Weights of a small transformer language model.
Architecture: no biases in attention or MLP, untied embeddings.
Training: a variant of SOAP for these matrices, 83M tokens, 5074 steps.
Each number is 128 + 32 x the weight over its row's rms, rounded and kept within 0 to 255. Layers, rows and columns count from 0. Numbers have three digits each. The size before them is the row's rms in percent of the matrix's.

# up: layer 8 MLP up, 192x64, rms 0.258, rows 19-49, columns 0-63
# down: layer 8 MLP down (transposed), 192x64, rms 0.251, rows 19-49, columns 0-63
# gate: layer 8 MLP gate, 192x64, rms 0.251, rows 20-50, columns 0-63
up19 105:139142142127143100152107196107108142180110171132133148110141077066160127102160153076113124073121127110078162073140071088111179128127129088113130119125124128108169160134090158216097113191128152
down19 109:120070118161130128113165138173163162101092128109073183191142109142151090151151098106150124171115158191080152085136108157120158114145183130136118141124116150152066080124160141065119144104053136
gate20 110:173136117097135143072116143117089187138147102161159121145121130175171116077122111148118167119191155083179122129181161133173099142179095134179135166176159184132140113174190169123116117104159116
up20 102:174174035149124181131166199184119088103166131123138089110135152112139134124134132164098163126117145096106128164157129177130111170109178137151166168146115149155164100181077089137134108143183123
down20 098:139135128121111139158112120112110117121116189073087138104153113077177133163122160155177099184158101150141210132108122141071100147117139126113079163195113171083159173167076142150076134101123114
gate21 099:122100144148103118148155123130171118158138047174121155141123123154118159133125159182130166124178086093101127129115177136209120061122097054136154097141153105067075149109159188106145130123111125
up21 089:138141115191159132160202111154161145097084154134132109077123143133165101149042127151151157154150185151121153174104090130122128100147119109189077112144110141129152177056080173121115130145151143
down21 098:163149107077072151099166124166138070116143105118100170089127117086134159069158110092105168080160123127146103172137168140083159075094155096108079119167119099146157126106149111151094086148084067
gate22 095:140154147111098137093088125094136145101082079099140131113168130182084185142101121148152130128155060114111114101121099089131094128088164149178134117069063134184157136106122140179183152168191118
up22 091:156091082150106121160109113105124102092142111149109057095159124114178133110141141074175165135158154106135053090144140136136135106196114134186212114154166146099120178135116083144113085152099123
down22 095:186124122101140148087101135129062167113072156105131104090093051131102186124057109157171084110108139136095135154174139120144127112130094121139134112117155127139140101149129087152152190209090142
gate23 091:120110157065171120150154134171107214157174135154164173085100145140135107129140185138145135119113123189120133105118186150108115110112098128174132176166076145111094130150168119166151125105210156
up23 092:137130096118074144132084130103100158159138189094100086100164145098143170123110128128056109065116116152151133170144103106130099114165131133205198143073171174141111145109151103156098151124070146
down23 095:138129090112112104096058082179115113070118152138147125121140150148093178091169135143111144141117101108202109107149093127053180072158087097123124139076102139119164154145141165150117069106088109
gate24 104:113148173118175086122091138167078124148179060154109113117119166210157168130141137081128126172128154080122122113167073116148131104174195080146118122150105113101139155115073103151184114127127108
up24 106:159097070123126152115195138154129084162195164133167160127112141120130101057091131124134138177108144130176133101119104060116155101143127192115129116118121174122126134119106090176149112203116063
down24 105:132100137099092069126071140070137085152078159066141117120115117176158164121095156105133116135157126124162129167145140148123195148142161076122114137163148110171164168158101180052133165179122127
gate25 102:099134038157103131125126083123132154118142137148111078120102119163091089050135100141149140108125136138125088094043140108129119146120133106092108172095124066099152082190134179120165108118113070
up25 097:154180106160116148132130153106096144139079102111086126162142090136153094097142207084134079183095133153146106135176116162127095118213094103151072113178167101166070120139141112114105132153156146
down25 100:126149076135141120146145156132173147109095112114181102119125128128088154111101131194126115211123152126170159167117153184187117070135120152131113100184140101128124121124067133084164066149142198
gate26 104:139107159144080170040136169099128088102123157119120097085093089140151127074131121148124169190170120115130069119129081156126104069131137075212111116158110106137123111120150108142172110110128082
up26 105:136169117138084114126161170143134119140148147142164087150122149180161132052122150116093197131100059078165124086113151147119089125177134132081127098156114196093138129140154143187158123155062115
down26 108:106147128091134116135162176125129118166130082118149132162095129103188065119159136109129149105138204133159108102131145124106175155203121154117182110193096128110084167108123074133097168155075075
gate27 104:122070134088075134086137122124138102096149112117149081105144116102120190154151110113177103070178165106117078100098095143183077142109159128201089131070113106119119157147106160108178123102172147
up27 113:159076132149114091121147069180114161121115129137168148130144182138156154096115109151175163093170172068133099136110175122209127124178161129122115107115116186217145148149105135141153148173128121
down27 104:138096155172176171101082107126098127141114140185114157122113144120138086087030140099100150163140143180124187150111180101066145202091093120138121127144096126127101145115108072121142165107121136
gate28 111:084100180116118077181143140139084136125156112174185147186146080091142088148123107110154092141130142147092150156121139111156157103206090126126094144157098119146099140112122207150160175111122064
up28 114:076216151092143105093111094142161133180175137146114074130116141062099144147177093133180116153140163080108142106128083123135130166143118144133071192128151157158105135137109102084175105153142099
down28 106:116133139076093093102090121129157169126094144150164143078127142054133083103095129203133128097123108152143180132121160133132091147112118183113177144144089159086116161113107114136152072212176103
gate29 090:142193134127112133103084114070086163164205143126146137060105105140107156121175078094090113097144091113120119152071152162166159091168132122145107114105154134122158134155117132127179202112150179
up29 087:096143131126076150121096096087101136105093142096135103124142137079092125156100138124127127104179254171110135125117125132162126116190129137150125036122108172132141152122095076152133153128070133
down29 095:097122086133114172103125152126210116145138169145131132105057083091063175116084189149159127174153172130121083145160202125115125109139136127095158111132106087132147156159180126185137146139115143
gate30 094:114160132120147118071150127102118130102122126104139129139091133155119109140161125098143099190192189079179065166138168082123153176151145093119136027156194146114150113091124117136158117160128151
up30 098:126160105169108147124084114058116067143107127120146113150075134066122160177133113105059088148128142126114161131109146140092151105155147172152077177140106119109087149079115147127074063167151180
down30 094:129140147158139095183107126179124138110086108141129161096132194131124094173132165176199148173130097132080173083146118138055049184143142126111122106074128100158135127109087159119164110126133144
gate31 096:109135143125163154153125112078161112117169135099179078077166198195190189118096133158160215093099085090098096135099107168136122136103140166125141134146125156099146145099117128121130088138148110
up31 099:147108113156119100074132181119160125134169077123161152120120141131093134120108124201091125152122159135143143085127150120113158126130085158054168132164107146125122170117139217151177122088219154
down31 094:069141147094082122065096158139135113087210154171091114080105104142140124134144068160112148106110116166096144160132131141161180159133146107073164150106091108125075120154137083107114205132123144
gate32 111:151120095128119083173107151064136105165156104138143160111192161181120078148113064123143103083115113136090114151168117141094097123100101075108064115140190146100105125157109089150145141196135085
up32 098:114146152173101124090126081147143104115178109105073184130133134180113141095130077098168151166136092173177151103166139135123157074122118108161070107101170102090088120127104089076191144085098113
down32 096:094106143111088207087154157126129118157155119184134195055132060105145163109165182130168126113126143128136096133129086144127110140139187114116150090153087125207147150115117148109081106103106144
gate33 102:183115128090074075126163123127121081129156053079130187121126120141113108123116145125145092112109161095106061162163108132132171142111128086116115124165156111089178044155120138056120111104116155
up33 095:034137107152186136095137123107105141108073113149177166136113137094157126160044079148135107118096127143135104095109155118150111076129150143161106156141100165189104144146122164198152088139163144
down33 096:162119107137063137061138107160127076145122082108128099107196105163124099117089112109207124080062174135160150146123131117132065050113115119100138096122119108158169094159107149124127115111100137
gate34 093:120089128154086079075156179162118163139169133171144126082062088131113078174102106110124143115142146138137153077180157140144144119102152013123141146106147156139089163148158088124142104135145123
up34 100:083136129170177120080105176080108111091129095142125155143171141084133131162170124194168073106103134148118147165119095188088102135124071133118136064148114099127173107112143098158076160069124133
down34 100:164109120165176177173132155125070123114107127178136095116150140087168163126120124147059194145091152207113132145101151150130085163129109113180133145157085132156150130112194112146114110060105121
gate35 108:139173126136193102166130082156073157116141184152161087069150139099151141159178102094134128135087155152158170096163123139139194166090219119101139110102148142111160104102144095091143114127111146
up35 104:164108188056193077155154191114083147127129100127105149130157150160145108150133171091138123140093149182074105118035113162106089148142108113116116111149126094099138115131142160093082145161137158
down35 093:097109114152102102117171087136164106072109157135150153153106098068167109184105120063194127148183140123154171169095097114079155106133136107078104111120184120129121124116062154148156148093139173
gate36 096:126081146123121114096118124112170122147112051123106126118190167138078137164136104150140103057159127092135136103102135091092158185087129100122097151096062060083108132086108138157150150090131188
up36 089:170099123052152110126165111142131108071129138103120150148143109127126122129099114109150105177121095123091193134147128118106082094088134154102115137167079104177167107138190166110052129222138135
down36 098:088178148080050120131137119122109101153117120146081069096143111158155162115144145112148084150167068061119104127101142059163145116138157152115195166118099135125103148128073159130091125157077147
gate37 103:102154164119139123159103108073107110117156092127083102110164081145076105173149125148237087186120121093152082165090075093107118100096137140122159105171120149128128121113092137138134080139159177
up37 113:146159113091121123168104121104105117144135166127073109171125110146056146182202154142141106079107154086191083190117127109142169105130128080066170116132123111151115152127177128088097109175147153
down37 113:130149197078107118156112138133096139121142167144135182075154167119089093089147121089104086172137127114142113107103134184117168133174123127096120141080135073168130152175145111096089216145115070
gate38 095:147144108154155138152038169151116095130197162133188090125126131145095142187104169142101118147136093092117155118140129113138078183126140130127141117141157175165045153088123121118132187089106172
up38 097:108081041159131113110122132160172136179138153125165111191096093135150153138119134111126142071111118144077177128162178112103164140090146058120146157105117138178076147090093065108141144099124145
down38 102:123154149085099119104158173084100151116107067148113104183217116145138113117088129099120133092103115167116090127080110126163082152095085140125101094175075129068112151058155141134081141128131153
gate39 093:138110193156084074119174139093128126111140130151124138143101092115130127115192111124125113097110098058118036114105181092171065094136139103101149091165110101104137141101136131170115112091062102
up39 103:121147128189085134099121136131124091139136121174107131148136131092182161171095159139109125146123108130046110091155160139089140088059147140113111131151120173155101197127174107113044183115164098
down39 098:117165126128099107089148170158072146164072138130082135124138100149141076103090097100179126113105161123134108108123150078107118135114100117118152151139150090070116126139146209067073160182084189
gate40 106:114086114155099138150147145119143063130115128113106120083190100156129152142097132180109153142184196099194130135118162153158137106137087065120115169139107071140090104150131165070065096167122107
up40 103:104076110153086120104117146126126111139100118098160164109127102114052071152076110146061120117150132134065131123088110175215122101088126115094109160120125091141110134065104164129133123112086192
down40 102:100097056162145125217112109165130125173122155141141131106148156135116113101134117151112078097109122107112141086154119117058193143171149129146120080145120175185085059110103100126155079132107155
gate41 106:155172133083146118087125198107175084129127106208108139147142189165115131143154114104161083136150082188122053125120124121130119109126123129102090145192121115136167141140134091152157148164196097
up41 098:139119093104128148170176154160129121132187139156139142134077098115126107164170088126150093114141083102119099083171166150144162081147081203080138094145170137129110148161187193113082104151165154
down41 099:166085122083118109115087097127186170125193125114106202144220128111091102175184109098105165114081129157129127160135122113108135169089100092158164084136152133140160154083112095126122127138094115
gate42 101:132129110161095144118072119078118132087140108124144135159138073188135164129136116111233178073121143141159090079142164120149071113104169149065150119186131142159129130115104115109171078135118129
up42 108:132136093167138133121161132145118107123126110121164136138119176159072114139153117132140101164132119149069167143139211128122130078133184118067178172119114118146077092150165154035088167163081127
down42 109:135124118136165170197124128123181108108121113127071122165101041073140091080150155112121125137154124133131112120112075098123184094128183092076121094101122184104095160148107198100117110101126139
gate43 101:117115139133126078101169069109155144038181163148126135089067117102118157130120140109126140158156154068142118153114138161181087138174154103169122077170107156142164161124131084157151076131078148
up43 114:145107087084101095128177130141155175155101094061151124120199104114121104138118133118122132110186144065183157133116116125132099130103079146149086131112176114076113153131046167186155114123166156
down43 109:173111166081101072124115106124109073105147214113142152105094163157090099122082158120097062134140118113147116119146113115217151142114111113110190172104121157130109139157124110188073138137154135
gate44 105:087122090113040160148122164139098119066151134122080141177178118157098145126085168178153109113114173127069143113077126134118165138085123176136171105119112137148083090159075092133160101130141163
up44 104:129055127094158087093102164039098173143143158077089168128124084159138101134148154165116108125111112205098102084107101096138131118119086137135167123131161102081133144156181140137094184139141126
down44 103:095115093128140088104167069114099132165099174098159161137099119152166119090141185104060134114104137123154124114107130136115150136083132177160125088157181126166057115043167100158137099118133078
gate45 095:115096159115158179074166097129079203129116137062117101117167135121100140175098093120131144175091134120184138157129173086175135098113086138135138112112100158187176166162091164151126096101122163
up45 089:232127129163148162099164086173091112120166061141109076096164116138086131162093135154111133116073153115154134108059133130092124156106091132145113121152157130111096195146139160106176091141123126
down45 098:066134153093147205149128151117125114096055139106130204146126162195143146116125098128097106139128146061133090138103100155043154146107153186113148088109141148156120151139143101155109125102140088
gate46 105:221174150123169132111120157181132088136164118181108080153123099150104062176138109170154108170170148120091116087151147168139171102122128119152166127130085110144080109046111117119122117124137112
up46 105:184149152096150135102133097136142152142140142114186122055144150125092097154113105078138078116144159107143113168182095142163110097166075181201111176114123118162127110127144084122176154059093128
down46 103:162140164089066143159144174183089188163101081130123146094167109156100156144154110098118051102115146094122136146073099105126126145134133140157101149087105086153144136142172055140132089068134113
gate47 097:190151115088117097177146152112144112140125119215119066141152116093143145139115151104124123172122151102180095112084062132154142076109107143176076105123085064115068165134109102142150128088143121
up47 108:142144083069088115119113140141110141072078096128117153146126103065168159128160060127165154115156157096113136159127112075114171154128084157087117175139111120124097110120136121111173055138214148
down47 103:155098133154148170157091109163163190117146123159152088100133098186074157128109091071113096102142070150179121103176128116172137116116091102158159130117127181089166152091136102099132105079145193
gate48 099:156165182084060135088116097144109115101107098108126157139087168132119136176125136126119111168130110081126121040121125078127099107169162125117114086088102099117130086111110119132169152058185064
up48 095:181089141087117132090170156158113121168116167058117091154142132102114125196093132077088166146107172155048109150166075138132133134087128116133123105123121100087112142101134181117112129133095201
down48 088:106074142118073102144133117116161094113044167131117130056129122075096095141156118143124115172072134077204106107089159154130125085127102136213164139150128164126140173136113142119113133139092134
gate49 105:129124098198158136130125073072081095157123104105172077156132095096129170162074081108084109160134182178092169177138176164145110145121146127160135149134144109102125110128143140160163164089141069
up49 107:097134172129128174105155158126134116153140079157140106105140143120190161137112103114078077175116125142134146207160099095132105116135112136153076127114172189113184196152163105197109096104159159
down49 108:131096065111149151082070103127136163148076163153090185070116082121085119107089114171125132125151080114185166151049139115108142130111101144120110168114124069111099092161139111128124083120097162
gate50 098:138202127143125104069143145154111085173074136186134087090167132099103110118114134148090167163137089140137086128106107138158084153081132119133070129104119099105126115111148065192148091128093058